From a checkpoint of a small transformer trained on Wikipedia: MLP 1024 SwiGLU.
Each number is 200 + 20 x the weight over its row's rms, rounded and kept within 0 to 999. Layers, rows and columns count from 0. The size before them is the row's rms in percent of the matrix's.

# gate: layer 9 MLP gate, 1024x384, rms 0.142, rows 659-668, columns 0-47
# up: layer 9 MLP up, 1024x384, rms 0.15, rows 659-667, columns 0-47
# down: layer 9 MLP down (transposed), 1024x384, rms 0.0905, rows 659-667, columns 0-47
gate659,104,208,206,194,206,188,177,171,187,190,156,198,218,173,225,195,193,215,177,182,182,182,186,202,193,214,233,226,198,196,209,188,209,223,210,189,221,162,197,204,188,191,215,160,235,196,137,200,211
up659,106,204,195,189,196,193,188,174,204,164,157,221,166,187,188,170,146,207,194,199,171,171,200,189,204,187,207,207,201,194,213,197,209,209,160,194,267,155,221,206,211,231,190,207,165,212,195,195,189
down659,105,218,189,227,204,220,225,192,203,211,187,206,219,254,219,201,216,205,149,190,210,157,197,191,209,172,235,195,195,219,178,207,212,199,190,207,212,206,213,184,189,202,195,197,196,235,143,210,232
gate660,089,166,177,215,229,207,218,213,190,196,187,192,199,209,207,226,186,202,204,208,229,202,200,197,205,169,210,213,178,163,198,226,187,246,173,223,188,200,208,178,192,198,193,165,182,195,185,201,219
up660,086,196,220,204,170,211,186,186,222,204,167,170,245,164,232,233,224,206,207,206,180,145,198,213,196,187,190,236,221,175,218,197,183,183,185,183,199,192,225,204,206,262,204,173,168,176,203,180,191
down660,090,196,180,213,213,224,200,214,215,226,206,156,222,201,232,214,200,212,201,176,228,221,218,194,228,211,212,190,189,163,213,202,205,206,216,167,206,185,191,201,169,179,195,228,186,183,212,222,233
gate661,097,190,208,161,242,146,200,202,234,200,215,221,175,187,217,225,172,155,192,176,192,217,176,208,194,213,190,216,169,168,246,198,197,181,237,210,206,175,215,185,235,194,202,171,186,206,224,205,206
up661,102,201,213,224,220,218,201,164,180,201,239,197,218,184,207,233,208,220,182,241,211,195,196,209,217,177,221,168,239,189,195,175,194,206,207,177,212,211,232,201,183,220,214,205,174,232,172,223,210
down661,101,187,214,221,181,197,163,206,187,141,211,179,202,215,198,208,236,190,174,172,187,209,215,222,210,207,199,178,216,208,223,174,175,184,189,230,206,207,186,225,212,230,206,174,199,205,169,221,190
gate662,099,222,222,200,215,202,237,221,196,226,190,184,174,218,213,190,224,199,176,207,201,186,216,196,179,196,218,178,196,164,190,217,222,211,214,230,166,218,223,163,166,204,204,190,197,212,196,197,242
up662,104,172,211,207,196,195,204,197,215,199,219,194,198,199,196,219,200,216,177,222,207,201,200,187,204,177,202,213,168,197,211,175,180,217,196,216,221,230,147,223,189,181,217,201,204,190,190,249,195
down662,103,230,219,228,213,179,198,205,184,188,185,177,213,193,185,216,195,206,198,207,204,222,189,209,204,189,214,225,231,157,207,208,166,179,179,204,171,210,201,206,165,213,200,195,202,200,208,210,175
gate663,105,212,177,194,207,154,172,238,233,225,188,204,223,159,200,226,218,204,186,205,188,190,222,221,207,179,219,164,189,191,209,178,177,203,197,184,186,152,196,211,195,221,214,181,234,181,206,181,240
up663,106,186,171,165,197,206,196,164,225,200,221,185,207,226,201,213,213,212,217,175,200,204,201,183,200,191,197,218,185,189,183,222,208,219,184,228,210,221,212,229,212,202,207,197,174,177,168,215,204
down663,106,223,208,214,187,182,230,174,198,201,212,186,204,169,166,209,172,192,203,198,178,174,215,200,210,233,195,172,173,213,208,217,200,179,221,201,216,220,213,210,171,203,215,228,187,188,179,221,203
gate664,094,205,212,213,197,195,193,179,198,202,162,256,223,211,227,186,192,201,231,226,172,175,213,189,168,216,187,202,207,218,226,196,212,189,202,212,209,183,187,199,211,201,201,212,203,204,182,169,218
up664,092,242,211,233,207,207,171,191,214,247,227,167,172,190,203,178,186,195,173,216,249,177,165,232,207,189,206,188,202,173,173,189,189,224,205,219,168,188,165,197,205,226,180,171,180,206,217,200,205
down664,093,168,214,194,197,204,220,185,221,188,182,187,203,246,180,209,194,211,193,168,207,212,194,164,177,179,198,210,205,210,205,219,172,217,204,210,205,222,205,221,217,211,201,203,212,213,211,207,218
gate665,105,231,183,134,201,164,174,153,198,170,186,202,208,184,169,229,197,198,208,195,189,217,218,191,205,183,216,171,219,191,210,217,185,212,198,192,193,225,184,191,194,188,201,198,213,201,215,216,177
up665,110,188,247,212,236,176,212,193,211,227,214,208,216,190,215,202,199,228,222,193,195,189,153,178,180,199,184,181,166,235,203,244,218,223,196,199,215,231,205,208,195,201,225,177,208,210,201,239,210
down665,106,201,248,231,212,194,213,179,221,212,191,197,215,233,216,197,192,226,198,189,224,180,187,207,212,206,173,206,213,200,197,229,212,240,181,201,201,231,189,196,230,209,209,196,211,189,221,175,196
gate666,099,199,193,209,197,194,193,176,189,203,164,229,225,196,227,219,224,218,185,209,223,189,186,206,208,192,220,201,174,188,214,182,187,217,209,188,194,198,168,189,180,206,197,226,209,225,198,212,197
up666,100,206,204,197,200,205,198,165,190,193,177,187,208,186,159,204,194,200,180,255,241,196,184,211,185,172,220,227,232,190,216,197,222,194,215,199,171,177,217,229,173,213,177,187,187,195,152,172,197
down666,101,195,181,243,190,215,215,199,170,208,189,215,190,187,230,192,214,201,211,196,200,185,179,204,193,211,224,177,195,155,215,190,170,220,146,169,192,186,204,171,229,185,212,192,217,218,189,165,170
gate667,148,234,201,230,217,186,204,186,226,185,208,225,197,195,188,192,207,174,215,225,213,194,183,192,213,226,192,208,215,183,216,194,200,180,194,197,220,170,211,202,201,195,181,188,194,208,189,177,200
up667,175,220,165,215,208,178,225,191,230,173,209,221,197,183,189,209,216,170,219,238,205,179,180,153,205,222,185,181,227,211,227,177,186,175,183,194,214,178,216,215,216,175,196,190,188,228,190,168,217
down667,060,222,185,188,202,197,203,202,209,199,208,273,180,205,212,230,211,189,205,216,210,209,205,184,212,197,205,190,210,206,224,184,198,210,183,211,219,180,209,205,209,201,211,206,207,210,202,174,213
gate668,106,205,211,222,244,191,187,217,189,179,240,188,203,174,224,200,222,153,189,206,183,186,211,206,218,186,198,170,220,221,211,173,245,207,208,212,194,201,230,224,184,153,214,193,229,204,195,176,170